config.toml
intermediate_size = 320
norm_place = "pre"
weight_decay = 0.14
train_tokens = 111800000
Each number is 200 + 20 x the weight over its row's rms, rounded and kept within 0 to 999. Layers, rows and columns count from 0. The size before them is the row's rms in percent of the matrix's.

# layer 6 MLP down (transposed), 320x128, rms 0.0612, rows 213-284, columns 96-127
098,187,223,211,208,185,190,211,220,187,208,196,228,225,199,170,196,212,171,205,182,161,180,198,198,195,199,182,200,205,194,197,212
096,225,236,221,188,216,163,190,189,174,197,213,192,202,174,230,195,219,164,183,226,208,220,185,187,212,213,192,208,215,215,189,176
091,206,200,231,218,186,200,216,195,189,178,198,189,203,176,227,230,193,213,225,158,164,233,208,210,204,216,192,207,224,213,197,198
106,196,229,168,193,181,203,209,173,173,218,187,214,221,186,197,240,214,210,222,200,223,217,194,146,191,183,225,219,187,211,174,220
097,209,193,189,190,244,201,205,220,210,209,216,182,207,190,205,165,163,210,209,195,190,218,168,243,190,159,193,221,213,180,201,178
096,217,188,180,231,212,223,192,198,203,184,214,208,244,213,187,174,198,189,233,216,183,195,198,200,212,172,176,181,182,198,132,203
088,174,237,191,209,177,202,214,184,230,157,216,207,198,215,208,188,225,206,220,176,193,245,189,187,228,223,189,187,205,207,223,204
094,191,213,184,179,198,197,229,211,193,225,223,199,235,210,220,238,209,214,225,183,176,173,185,237,201,194,209,176,210,185,206,220
097,197,220,208,208,168,192,175,205,172,206,207,193,196,196,210,241,200,183,170,205,193,214,180,174,230,186,214,190,210,214,189,166
099,222,234,204,212,181,190,221,218,198,176,216,156,168,221,199,188,178,229,180,220,184,211,219,191,212,191,208,221,235,174,198,206
096,187,205,236,189,221,202,211,211,222,225,167,212,182,201,194,218,186,192,183,214,203,188,201,181,251,226,216,174,215,205,185,195
102,190,226,249,197,186,195,176,180,190,191,176,208,184,180,233,184,167,233,189,202,183,177,182,211,202,204,210,188,208,184,171,214
097,225,191,193,224,234,207,221,243,206,198,148,199,197,164,182,231,192,184,223,179,190,210,254,186,210,212,168,225,194,214,193,193
106,182,163,210,201,225,205,208,212,152,203,148,193,226,209,196,197,171,151,190,188,234,218,214,170,200,215,206,184,198,224,184,204
109,188,224,222,218,216,183,224,189,197,199,203,208,203,188,182,208,190,190,221,179,175,229,225,218,181,210,194,198,192,199,208,250
102,207,224,178,191,172,184,248,195,204,190,209,176,196,188,191,203,206,189,146,204,182,208,221,172,168,194,213,196,216,184,206,183
101,182,187,211,202,183,221,233,204,192,208,229,216,223,218,209,224,221,178,213,205,206,204,205,180,195,186,232,227,184,220,170,161
097,168,186,195,203,231,210,192,201,183,227,190,213,194,184,197,182,209,173,221,207,222,213,200,208,180,200,196,202,195,218,170,167
102,226,183,201,199,228,178,208,169,204,194,181,209,206,198,184,167,169,208,187,209,189,201,193,166,201,140,181,229,186,214,252,219
099,174,225,183,231,210,217,215,203,207,223,236,205,185,129,180,216,218,185,196,176,187,212,230,197,182,229,216,201,213,212,193,222
099,183,219,168,192,196,177,232,204,189,184,163,200,170,172,193,219,220,182,177,181,251,184,256,194,201,248,202,201,204,218,177,200
106,200,162,204,204,200,206,195,222,206,183,241,208,192,193,191,195,247,221,231,206,216,214,190,184,233,215,183,212,167,195,189,212
101,198,193,192,175,198,192,232,215,202,213,186,212,214,215,169,170,214,186,213,211,232,186,193,204,171,194,196,193,245,222,218,215
099,216,193,224,215,184,211,208,218,209,187,197,215,212,180,207,176,234,201,205,189,193,218,184,204,183,241,181,183,177,211,178,198
090,200,206,176,205,235,189,189,191,171,224,184,224,203,191,183,198,202,207,207,173,170,230,187,194,183,207,205,203,200,194,206,203
108,186,184,214,195,201,197,229,182,201,216,213,227,233,217,207,177,195,199,212,219,192,200,144,225,181,201,212,179,216,210,232,190
105,205,214,194,198,201,212,233,193,233,219,223,228,214,207,179,203,197,204,179,226,192,186,215,214,187,229,245,205,214,192,175,182
107,206,193,216,223,164,201,201,197,194,194,187,195,195,187,218,201,220,189,194,216,228,224,203,167,196,225,231,223,209,250,212,193
104,202,198,185,162,177,188,209,167,233,208,174,185,229,171,200,190,142,182,189,172,192,215,184,173,200,184,177,181,210,205,227,187
103,172,212,168,188,226,185,172,195,245,240,216,200,188,183,204,180,198,212,196,216,212,238,190,215,191,180,210,178,228,194,171,196
097,231,215,191,211,219,189,182,204,215,156,181,187,173,169,184,177,212,191,208,222,212,188,214,221,188,170,225,225,204,226,219,236
097,191,190,167,175,176,252,180,229,223,214,194,225,227,219,177,207,186,209,205,202,214,223,198,228,168,217,196,216,194,186,209,187
100,211,208,203,187,177,260,163,206,198,178,185,201,209,164,199,230,196,204,192,197,172,202,187,200,196,246,195,199,194,233,206,175
090,162,204,215,218,222,191,158,190,233,169,208,179,179,182,201,167,205,202,210,218,207,202,195,221,196,199,189,198,213,222,192,223
102,173,222,226,204,197,229,227,235,204,197,174,245,222,210,204,182,192,184,188,204,169,192,203,221,180,198,195,183,203,213,186,182
099,235,200,200,195,192,236,199,216,188,209,177,204,206,177,182,179,205,232,160,212,178,195,226,168,218,237,185,176,212,214,213,209
106,190,189,177,190,233,191,199,190,187,193,205,196,235,201,200,177,199,234,174,202,184,207,194,146,223,220,198,202,204,188,175,173
097,231,193,192,180,160,198,191,206,188,169,227,214,173,191,237,202,196,200,158,188,197,214,220,205,187,219,222,191,214,186,201,199
102,200,182,202,211,180,220,197,210,190,181,168,169,193,198,187,200,219,179,201,204,169,180,147,212,205,168,223,186,212,191,187,232
091,212,208,191,190,208,184,210,192,201,231,178,191,203,188,225,204,191,234,188,183,167,188,184,212,212,222,170,154,174,200,172,255
099,183,204,187,187,195,182,201,233,205,184,203,221,177,187,209,214,190,219,171,240,202,225,170,206,217,158,208,179,184,199,215,198
096,215,194,172,192,191,190,192,205,231,182,178,213,213,197,258,198,178,180,224,210,208,203,225,214,216,213,197,177,192,214,207,225
101,214,194,212,179,181,227,190,184,155,188,196,171,178,218,203,169,176,233,189,219,201,158,149,228,164,180,206,189,225,193,187,237
076,200,165,181,221,181,213,227,226,187,195,207,209,187,161,169,202,185,205,212,199,243,230,216,183,187,212,198,209,187,211,221,165
098,203,194,171,195,194,223,204,233,176,167,201,188,197,230,216,175,180,179,209,168,177,249,242,214,200,204,177,184,178,187,201,192
102,178,227,227,221,175,205,186,184,202,189,241,189,196,162,250,217,230,230,213,198,201,205,213,176,222,232,214,173,210,231,186,220
108,205,212,184,187,198,208,200,195,182,210,188,208,201,183,215,198,204,167,220,220,147,185,208,165,182,188,192,158,205,204,193,247
091,191,151,195,250,223,187,203,205,189,242,183,219,182,200,222,195,207,193,188,184,224,203,242,188,198,220,181,179,182,234,211,176
099,159,229,223,180,195,196,197,198,227,172,207,190,216,191,203,212,203,173,192,239,176,175,175,203,222,216,200,269,216,182,198,215
099,166,189,238,193,188,191,190,171,215,186,222,219,200,179,217,207,207,218,228,199,162,217,201,171,190,185,221,154,216,168,184,207
097,177,189,180,212,185,206,198,188,211,210,178,187,227,170,228,198,228,215,247,208,230,192,210,207,207,198,194,196,193,211,196,181
102,207,218,182,220,201,226,245,211,172,183,211,215,222,224,236,171,163,206,177,182,219,212,224,182,197,215,158,184,190,205,170,207
089,194,174,193,190,167,172,186,207,237,207,179,223,191,180,179,217,197,225,206,209,201,189,211,219,217,213,223,194,214,203,190,218
104,189,192,209,226,207,204,202,206,194,141,181,221,177,200,194,193,200,226,188,174,175,173,231,209,198,208,207,183,190,221,219,217
102,192,193,207,197,205,178,178,163,195,183,217,200,166,179,195,190,172,208,168,206,192,206,158,176,179,173,215,189,237,171,203,187
097,206,193,218,190,179,188,217,203,208,203,182,175,213,211,177,157,184,194,214,237,255,148,253,204,175,158,183,229,184,168,212,205
099,202,216,203,214,161,188,197,165,210,215,219,220,223,195,192,217,197,206,244,185,183,164,190,184,215,212,244,196,175,160,216,221
098,181,163,170,171,214,201,238,202,203,229,184,216,188,216,190,209,176,214,171,195,205,194,251,180,200,231,193,202,215,190,175,202
107,203,188,200,224,212,218,184,193,198,196,217,174,196,175,195,193,207,203,184,186,223,215,239,204,236,181,217,194,180,180,166,204
094,165,189,198,200,222,203,190,202,210,189,235,188,196,178,155,192,218,233,191,241,200,205,176,227,212,234,214,228,175,141,206,202
098,183,189,186,200,188,215,173,181,212,187,196,197,224,192,206,197,241,205,203,213,189,204,184,190,232,203,171,235,203,192,172,189
097,209,213,166,188,204,213,182,196,237,179,211,206,264,184,208,173,207,216,211,199,183,191,200,177,220,191,192,179,189,200,184,178
096,227,182,175,205,225,200,210,206,222,227,202,171,198,203,205,206,239,204,219,211,197,228,195,208,220,168,188,221,183,188,198,221
103,211,178,189,233,192,211,212,188,182,221,219,159,201,195,176,231,165,196,207,186,200,222,214,216,174,231,242,182,218,180,169,227
104,216,213,186,213,184,206,197,186,212,172,196,202,228,255,193,198,203,199,194,204,199,183,252,184,211,174,199,185,222,227,205,138
100,183,200,211,202,197,201,220,207,200,143,185,186,205,164,255,193,166,219,180,176,188,178,182,210,171,189,216,185,187,187,179,164
102,232,237,169,206,198,178,172,207,210,150,190,183,182,252,226,197,204,192,219,156,209,200,185,190,193,181,217,184,243,241,175,230
103,228,249,213,170,177,200,186,190,215,182,203,161,184,206,165,199,215,206,205,202,199,239,147,226,195,237,216,197,201,189,191,204
096,202,225,235,151,204,176,197,194,167,176,190,204,235,229,194,200,204,168,202,197,190,200,211,212,196,211,196,203,190,172,230,193
098,231,194,204,222,221,192,166,206,192,223,212,202,187,243,200,201,217,224,215,201,207,191,207,219,220,215,237,175,164,201,221,192
095,222,201,206,204,190,203,151,197,202,177,211,230,149,177,220,238,212,207,238,173,176,207,210,243,214,194,187,185,200,211,155,213
110,159,175,188,220,202,192,218,178,207,198,186,198,183,233,186,230,188,222,190,178,222,195,189,203,177,193,223,204,201,200,188,204
# layer 6 MLP gate, 320x128, rms 0.0671, rows 214-284, columns 96-127
097,210,208,207,214,199,203,172,173,172,201,194,188,196,173,206,213,183,198,212,222,193,201,190,241,201,206,205,186,235,209,179,165
090,244,232,200,216,230,212,175,173,200,177,197,196,191,202,179,202,200,216,231,189,208,219,157,219,191,214,230,211,241,155,204,220
100,198,184,212,191,193,191,208,201,185,243,193,207,230,247,201,205,222,195,191,161,180,194,209,180,211,219,229,185,244,195,176,215
096,212,185,205,216,217,203,194,233,180,205,181,209,194,228,215,225,181,192,195,200,173,166,176,230,204,189,206,233,194,196,248,169
095,221,199,236,181,192,169,189,194,231,212,197,182,189,191,206,219,226,206,174,192,187,179,186,221,213,230,186,200,183,198,216,197
088,172,185,208,197,193,175,196,205,209,184,222,191,187,198,225,230,194,194,189,219,218,228,205,198,213,190,182,208,191,204,203,227
097,223,178,186,221,177,237,209,180,229,211,199,231,190,200,200,205,204,204,203,228,203,204,208,209,174,193,200,197,222,213,203,199
092,257,212,235,196,225,169,190,217,190,192,209,177,188,227,215,197,209,200,191,173,197,238,203,218,180,196,214,229,246,232,179,201
099,224,213,211,206,229,175,165,186,195,207,185,231,194,188,211,211,171,169,189,187,158,201,210,219,179,216,241,210,193,241,221,209
087,177,189,191,173,219,179,165,208,198,210,213,233,207,247,198,208,212,215,208,178,213,219,192,152,201,177,215,200,186,202,202,210
097,199,193,217,210,204,225,178,162,211,201,181,232,202,194,193,191,209,189,175,201,206,223,196,172,176,190,192,219,230,186,192,190
093,218,223,195,221,200,173,168,211,219,217,163,237,210,202,165,224,212,173,219,235,209,183,211,196,205,212,204,205,217,207,216,191
102,210,205,207,224,139,240,221,214,193,198,188,201,199,196,192,188,217,226,180,213,186,229,182,212,196,180,204,219,233,184,183,198
105,219,195,184,200,215,215,190,169,204,243,192,215,179,191,213,180,189,188,199,189,185,166,186,203,203,233,242,183,192,204,207,222
098,221,224,217,197,164,211,217,202,185,215,164,188,192,200,231,180,234,218,185,188,206,188,218,189,181,209,206,227,216,176,193,202
101,237,179,229,235,204,193,205,167,194,188,221,220,219,196,208,176,186,200,193,208,182,183,207,198,184,171,205,208,195,194,225,227
089,192,217,197,229,247,212,176,219,220,179,223,201,150,207,210,186,182,189,224,221,247,209,198,172,219,169,229,196,196,165,186,193
104,173,220,207,167,207,174,223,233,220,166,212,197,223,215,217,182,208,192,191,214,211,231,176,226,190,246,199,203,244,220,189,230
102,197,216,202,215,195,219,243,213,162,196,211,176,217,177,208,204,216,161,201,215,187,199,185,183,172,200,237,236,192,221,196,177
095,229,178,201,169,201,229,215,202,195,205,218,181,196,190,194,192,188,178,177,192,196,156,206,207,194,213,195,214,208,199,223,186
102,181,225,155,211,146,172,168,170,225,191,204,168,159,228,195,189,196,206,183,210,204,195,189,188,216,227,173,193,190,210,188,181
097,234,169,240,163,154,187,221,185,166,183,184,190,206,162,210,196,231,212,179,175,157,196,183,226,202,216,196,218,182,176,209,210
095,217,191,208,200,203,191,224,189,177,231,230,159,202,184,214,197,249,208,194,205,219,213,178,206,184,199,205,225,208,232,199,199
087,223,173,236,216,195,195,167,184,202,176,198,187,208,196,234,189,204,233,216,201,202,222,198,187,167,188,205,239,219,207,207,209
102,213,215,217,185,202,210,204,190,191,198,212,190,200,214,183,194,166,202,175,184,170,204,168,221,223,204,228,172,228,193,181,224
108,190,207,163,223,197,201,183,185,220,172,189,180,166,208,184,184,171,143,189,212,224,219,189,187,233,187,181,214,175,193,210,210
104,235,201,173,198,206,219,217,177,217,196,184,217,202,196,186,162,200,182,186,202,185,228,180,194,158,220,201,207,216,186,210,193
107,204,206,189,212,213,157,170,189,197,164,190,204,178,189,217,224,178,182,174,186,207,172,209,224,194,180,204,166,185,213,195,254
100,235,233,184,198,215,191,146,196,213,229,188,194,184,200,191,206,204,185,183,243,193,216,201,224,212,168,210,250,202,187,156,203
098,190,252,197,182,206,223,221,217,213,192,210,190,167,220,166,176,190,172,210,203,238,166,218,189,175,193,224,214,213,220,190,190
100,181,191,216,210,198,180,218,214,193,170,197,193,196,188,180,222,232,150,184,178,184,198,180,232,210,223,223,214,229,191,188,217
099,196,172,219,204,214,215,208,196,203,209,198,174,205,201,218,169,219,207,226,201,212,169,180,206,208,204,208,233,199,209,214,212
090,222,226,222,200,188,209,181,232,238,210,209,153,223,209,165,190,217,164,180,189,192,224,233,184,200,190,188,216,186,214,172,194
099,153,225,190,195,231,202,188,221,202,203,231,168,180,211,221,194,205,151,193,198,206,201,179,201,208,209,200,214,187,168,174,237
093,154,206,200,182,228,230,199,216,201,200,185,182,166,208,210,183,194,189,203,209,162,199,179,226,197,207,201,200,208,212,205,195
098,195,202,215,215,216,198,185,158,217,209,205,175,248,178,218,194,210,208,188,195,197,194,179,183,192,171,178,210,215,207,189,195
101,222,195,247,203,222,202,213,215,218,214,173,196,209,215,171,176,181,222,202,242,185,184,205,168,201,201,189,211,184,210,199,218
096,216,201,186,224,184,199,156,169,212,190,195,195,172,184,221,203,206,196,204,202,218,183,181,211,188,193,212,217,194,175,176,201
098,210,204,171,232,191,174,222,178,205,221,208,188,160,193,208,187,217,168,209,223,225,210,195,195,187,180,256,204,199,217,202,180
099,184,191,207,184,183,219,219,191,187,175,205,153,207,170,189,188,203,218,228,218,195,167,189,211,233,203,223,201,185,193,202,197
097,187,183,204,190,230,242,206,186,212,194,186,198,213,184,198,163,165,216,166,239,198,194,198,230,191,179,222,202,232,177,191,189
096,198,199,153,184,171,234,236,173,238,190,198,188,157,188,205,223,192,170,209,203,230,186,213,199,186,208,193,209,174,194,229,255
068,183,198,239,232,218,228,198,182,216,171,202,171,215,201,206,157,224,202,233,219,217,200,231,211,185,193,202,168,196,215,206,155
097,203,162,213,219,193,190,207,174,206,196,207,203,197,197,193,203,200,215,184,244,198,202,164,225,194,182,228,196,199,183,183,204
100,220,185,182,171,181,198,211,201,199,202,217,182,214,204,192,220,236,191,163,186,197,205,212,192,197,174,188,208,201,214,202,253
108,182,199,207,194,168,193,228,244,205,181,187,207,156,171,204,188,215,184,185,231,184,212,190,178,225,162,206,174,213,219,174,220
099,177,206,227,185,209,162,161,227,212,162,225,187,198,189,186,246,205,206,192,211,208,201,196,220,221,192,184,218,209,183,189,216
104,201,197,208,192,215,178,189,184,213,169,195,213,211,176,221,218,208,193,171,205,160,211,220,181,209,170,187,229,210,218,154,226
100,215,222,217,205,172,193,193,179,163,210,181,200,166,200,223,209,162,205,208,207,194,188,199,160,174,189,203,184,228,185,219,206
098,175,245,235,179,175,240,175,173,215,171,195,188,195,230,223,187,210,149,203,172,214,185,232,220,188,188,160,186,214,190,199,212
093,228,171,216,222,212,204,168,202,214,238,181,180,185,185,180,208,198,202,230,183,207,197,177,194,232,215,229,178,237,191,191,155
089,178,240,215,190,209,205,156,197,212,180,188,179,210,197,195,179,187,193,201,152,209,164,203,210,205,219,190,193,189,181,224,212
107,179,203,212,208,181,197,183,167,208,193,201,243,176,228,216,230,167,235,181,224,196,182,189,194,218,230,200,229,200,160,199,212
095,187,174,190,194,206,213,197,200,213,204,215,220,178,208,185,190,197,201,198,209,202,149,211,175,230,207,188,207,174,207,197,160
101,230,204,167,186,198,176,210,203,230,202,193,184,178,188,206,204,157,211,168,219,166,196,168,209,181,216,230,202,240,206,244,205
106,182,208,212,213,222,143,232,222,186,211,223,182,186,191,216,220,198,190,177,216,188,202,235,201,205,202,180,196,159,223,188,207
092,204,178,190,197,169,258,221,237,196,240,201,220,227,213,207,183,219,190,174,207,213,205,196,211,214,184,181,210,180,252,171,188
097,208,200,155,195,170,184,193,211,180,180,164,223,180,237,220,181,166,236,184,170,179,181,197,191,195,174,220,209,208,213,193,202
102,198,178,225,206,200,211,217,220,227,195,231,213,219,195,171,241,207,207,203,207,193,217,169,219,221,172,198,204,196,215,134,216
105,210,199,239,190,186,176,200,160,209,196,204,229,184,209,194,184,186,174,222,197,160,222,182,170,203,182,168,222,173,150,224,208
103,201,184,196,221,194,178,183,209,193,213,219,216,210,226,215,205,204,193,234,190,210,207,198,195,212,188,195,179,260,222,175,193
103,212,211,219,195,201,195,187,198,193,179,175,187,195,188,232,220,259,190,179,176,188,171,191,181,175,226,168,227,191,214,208,163
100,205,215,218,182,213,225,209,196,179,191,165,200,188,182,201,151,199,175,186,186,210,217,176,191,219,208,205,199,185,175,215,191
106,191,202,176,182,219,210,172,189,179,187,171,215,216,222,208,187,209,200,217,191,186,189,216,204,220,205,203,214,211,233,197,241
098,208,256,199,200,188,246,188,245,202,227,203,188,170,189,197,182,158,182,202,184,171,172,209,188,216,160,221,194,180,150,214,196
104,181,222,209,184,192,169,214,215,217,204,202,178,209,193,213,217,204,217,185,159,185,190,202,202,205,188,171,179,238,195,188,221
102,218,165,206,154,193,215,217,166,205,205,209,174,229,211,185,202,192,214,173,191,199,216,184,215,219,197,186,250,221,209,214,202
095,198,181,200,194,188,219,176,182,167,185,202,197,194,197,183,208,135,210,211,212,194,184,195,189,228,221,169,202,244,218,173,178
104,206,220,205,184,202,220,219,204,236,170,201,204,201,218,196,186,173,202,180,230,195,169,202,231,198,204,181,178,215,162,217,226
087,237,210,189,140,215,191,197,180,157,192,219,199,246,233,228,215,188,183,197,167,216,183,207,207,174,193,238,181,214,208,251,208
110,209,229,249,217,163,193,193,186,198,197,206,183,198,188,231,168,203,209,228,177,201,190,200,205,181,160,209,219,182,202,184,160
# layer 6 MLP up, 320x128, rms 0.0614, rows 214-284, columns 96-127
095,184,222,225,216,233,208,223,240,213,168,214,188,235,209,209,224,222,179,181,212,215,234,206,192,190,169,176,214,193,191,202,219
087,203,199,196,232,197,224,186,190,203,216,206,201,207,208,194,231,187,184,200,199,193,217,156,201,207,157,215,225,164,194,225,206
104,202,216,174,176,220,198,251,211,178,179,199,207,204,171,192,168,194,219,178,182,157,214,182,166,182,214,238,194,198,237,191,201
101,173,191,199,208,189,196,211,209,196,163,226,201,196,219,228,200,212,230,182,198,191,212,188,216,221,198,179,181,237,214,176,175
095,234,212,185,217,182,213,224,164,198,204,210,177,189,174,188,214,211,212,193,172,224,209,218,185,208,190,219,232,203,206,177,190
085,190,185,221,204,194,203,184,230,209,206,200,198,201,221,202,220,169,172,200,219,211,251,199,179,198,189,166,197,192,181,187,195
095,188,197,208,230,218,167,209,186,212,214,203,205,217,199,207,233,162,173,218,177,200,183,218,193,220,203,209,216,184,215,178,212
099,169,204,222,214,219,216,189,191,219,196,201,192,217,251,213,172,203,197,213,200,196,203,186,211,210,230,174,181,202,204,221,202
099,191,213,178,158,224,217,211,186,228,193,175,208,184,192,212,195,214,185,180,195,215,184,205,188,197,197,193,208,228,227,225,191
098,202,220,190,194,183,224,209,232,174,172,198,195,200,195,180,183,217,210,213,179,190,205,218,198,208,202,206,213,174,246,229,215
102,207,190,188,222,173,214,196,146,215,215,165,210,178,190,213,161,203,179,225,189,195,211,176,198,196,200,236,232,179,199,196,202
097,173,208,154,202,191,225,178,219,193,186,234,181,205,225,215,201,218,201,207,202,235,166,179,205,187,245,194,230,182,194,188,231
110,209,190,252,230,232,212,184,208,175,218,172,201,195,180,209,215,212,193,222,184,177,198,218,208,205,170,190,178,220,194,206,195
106,171,201,199,181,195,223,220,196,196,188,185,186,161,171,202,205,176,193,196,172,228,228,191,173,209,195,193,195,219,157,177,155
100,214,196,211,226,220,231,166,172,175,188,203,215,222,198,197,210,201,209,204,191,231,194,194,167,221,218,196,216,225,188,233,202
098,162,196,225,169,227,201,222,205,212,216,209,184,221,226,210,199,199,161,178,185,183,220,217,231,182,236,206,190,205,232,200,209
099,202,188,209,190,262,211,192,197,191,204,233,198,231,222,218,212,202,197,185,192,195,206,165,215,227,187,172,202,203,149,215,204
104,203,208,248,196,222,215,216,174,177,173,216,207,199,187,187,202,182,205,219,170,228,237,185,249,205,170,185,196,176,192,195,191
101,194,193,196,210,210,219,220,168,227,186,211,236,216,185,182,190,216,166,201,198,217,232,229,196,213,210,193,212,213,205,171,210
097,187,208,155,178,177,188,183,198,223,180,174,211,235,228,180,238,151,242,173,231,194,195,197,206,208,194,221,206,197,224,205,222
106,188,210,185,187,204,224,184,206,199,183,179,223,210,196,198,182,190,184,218,219,220,206,233,166,202,190,222,170,191,165,187,248
103,193,196,197,212,233,217,177,158,206,187,206,205,175,205,176,215,162,206,238,190,224,204,186,201,232,188,227,201,225,205,201,226
096,197,183,156,183,215,211,212,197,189,172,186,211,181,183,214,197,199,182,185,198,190,220,165,230,229,226,203,194,205,185,278,216
088,201,177,206,217,193,176,173,210,196,182,203,194,216,207,221,192,211,224,212,206,213,221,214,168,179,195,197,227,209,195,192,215
106,187,236,175,192,162,145,182,207,195,169,207,215,215,179,171,221,200,196,224,177,207,238,196,208,219,195,208,170,204,192,238,186
104,192,159,180,188,202,216,203,190,165,202,166,204,212,200,194,216,194,176,172,220,207,191,190,233,173,232,200,199,226,209,191,179
106,203,166,232,204,180,203,182,167,141,217,202,208,184,248,204,191,190,230,183,192,179,226,234,188,213,218,157,197,215,174,167,216
103,198,233,220,195,214,192,179,174,212,161,197,225,189,211,238,192,188,161,235,173,210,172,218,250,193,218,194,186,226,223,187,217
103,181,214,212,195,213,234,193,215,222,229,187,198,160,182,187,181,179,190,207,238,224,222,218,224,201,161,213,231,230,199,170,197
099,205,221,194,215,180,197,236,227,165,213,214,165,173,204,198,177,175,224,207,200,159,174,225,212,200,205,215,203,182,187,176,204
095,187,189,163,186,207,182,178,215,240,198,224,185,199,199,184,245,196,175,177,167,181,211,204,200,223,231,224,180,240,207,206,218
098,194,155,227,182,167,204,172,200,193,181,183,179,150,193,218,192,239,192,223,188,195,212,186,218,179,203,180,186,206,190,199,199
089,224,198,174,152,213,217,188,194,183,219,182,178,175,200,209,193,187,217,198,148,203,185,223,170,172,209,216,175,180,173,222,199
101,222,193,211,199,210,209,198,157,188,205,194,197,220,208,208,184,208,174,209,238,211,223,196,212,235,167,215,208,153,173,186,194
094,188,198,183,188,169,215,229,167,203,211,221,160,225,244,192,202,215,219,168,206,203,193,176,213,187,194,187,228,191,212,201,194
103,238,213,197,222,180,176,178,228,212,215,205,149,197,234,191,205,179,157,185,258,205,184,202,186,190,210,174,203,188,189,194,195
099,216,206,207,197,232,201,184,198,196,207,178,180,175,161,198,185,208,207,211,216,186,226,210,167,205,209,176,247,217,203,180,219
093,187,182,213,168,179,196,228,219,205,196,194,218,241,208,192,188,216,180,175,219,167,232,190,214,241,171,201,195,202,203,212,213
091,174,215,199,214,197,190,218,176,205,221,184,231,185,225,215,204,207,192,215,224,209,201,202,164,172,206,224,206,197,202,185,190
103,202,207,201,174,212,195,190,163,191,209,187,200,240,167,215,193,187,207,191,193,168,173,208,184,200,229,186,153,230,210,219,196
097,183,169,187,186,221,202,212,232,186,219,162,150,177,214,212,205,225,222,223,197,221,204,206,151,166,219,201,232,216,215,241,217
100,196,188,231,220,192,217,196,200,203,236,214,189,213,183,212,179,180,195,213,187,186,195,205,155,208,211,189,213,204,179,170,185
080,207,216,181,201,221,151,178,178,187,189,180,209,186,214,240,193,214,185,191,210,202,172,210,198,224,199,184,159,190,243,188,178
090,205,129,184,193,161,191,209,205,195,171,221,205,209,233,219,235,205,243,200,175,198,220,221,207,205,217,176,183,205,171,204,198
102,228,222,230,189,183,197,183,198,203,200,198,176,199,243,237,172,170,212,203,191,190,191,211,172,190,217,175,200,167,218,217,207
111,201,236,190,210,195,228,162,228,210,211,221,181,210,197,191,192,183,181,222,188,205,163,211,245,213,197,201,198,199,210,198,174
094,185,223,182,157,186,169,176,208,216,187,227,190,203,151,165,208,206,233,187,206,187,213,216,211,214,213,169,202,194,195,213,183
099,217,168,197,199,198,211,170,187,198,214,198,212,199,228,176,197,174,222,196,212,235,179,187,209,205,226,214,187,236,222,189,166
098,188,192,227,216,146,230,201,189,198,189,197,225,229,210,188,230,192,197,219,196,192,213,187,213,211,207,197,245,218,234,201,212
095,256,179,199,186,207,229,240,180,172,224,188,177,195,166,212,208,221,202,195,191,197,235,200,183,195,197,180,239,203,211,205,211
104,205,202,205,212,215,225,204,227,193,223,177,208,201,180,179,183,213,218,196,193,186,185,205,234,184,174,198,243,236,248,227,166
086,193,147,210,205,220,202,196,195,161,188,209,182,202,238,179,206,169,226,183,205,200,182,208,204,196,192,187,201,225,186,205,190
108,192,181,211,169,185,200,188,205,182,160,213,191,199,214,217,233,166,181,192,209,206,207,202,208,212,216,190,233,219,150,236,232
101,235,198,177,222,199,214,232,154,222,209,205,195,218,257,215,224,200,194,214,192,200,167,192,212,168,199,223,221,184,191,215,202
099,181,203,210,213,204,247,212,233,155,191,193,179,215,207,171,200,246,228,189,181,170,190,181,207,201,191,204,183,187,220,189,184
101,186,204,188,160,201,240,198,242,190,191,217,207,194,213,194,193,209,215,175,184,178,217,223,181,196,211,179,183,207,190,198,200
093,171,198,242,195,223,190,197,220,191,184,208,241,201,172,194,194,210,176,179,221,169,192,188,194,224,189,200,187,246,214,170,201
106,221,188,195,197,178,210,184,191,215,186,214,188,234,249,148,191,196,248,216,200,211,222,216,186,210,197,214,217,191,242,194,188
093,200,206,240,197,189,236,176,192,160,218,172,246,191,211,208,168,208,178,202,186,177,212,209,211,148,182,222,191,211,212,172,181
099,181,204,224,225,218,203,173,207,220,193,200,199,202,204,166,221,192,198,184,210,217,206,206,216,168,210,190,204,241,212,217,152
099,178,207,193,255,151,144,174,196,220,208,216,192,178,165,198,220,172,215,176,222,172,186,207,202,223,182,214,241,170,221,211,187
098,167,231,209,212,212,191,206,209,183,216,219,238,202,176,174,203,204,192,229,217,194,205,207,184,231,206,236,139,200,208,204,200
104,218,217,215,210,205,191,187,171,187,211,177,203,196,164,197,187,188,208,202,236,250,235,212,185,191,199,201,196,194,177,219,217
099,182,216,190,148,230,197,237,208,203,210,208,178,183,183,206,170,186,199,211,159,200,238,191,204,199,222,198,199,194,168,201,202
101,176,237,172,200,174,191,157,202,207,214,213,211,162,204,167,224,217,183,179,207,193,167,212,157,219,228,186,191,195,198,205,273
101,197,168,213,210,208,205,204,186,249,192,200,228,214,196,199,191,238,216,196,201,187,187,177,185,172,174,211,220,209,172,207,162
104,209,188,220,227,211,212,216,200,198,212,180,235,189,188,192,201,221,165,194,211,214,236,194,180,178,176,208,200,186,225,201,210
096,184,209,170,208,211,201,189,186,168,177,214,198,175,224,217,244,221,217,146,210,231,212,224,212,205,199,234,194,197,197,206,204
098,197,195,217,180,213,211,222,183,172,221,194,174,240,209,193,167,206,180,208,184,190,205,227,189,183,215,210,197,219,200,178,194
093,187,179,208,209,231,207,242,185,206,222,198,177,189,171,167,238,225,191,149,213,192,221,182,200,199,211,207,197,194,209,210,198
110,232,213,189,173,210,208,160,182,222,219,161,185,162,174,195,211,242,188,204,201,213,199,195,240,212,210,181,211,229,228,180,227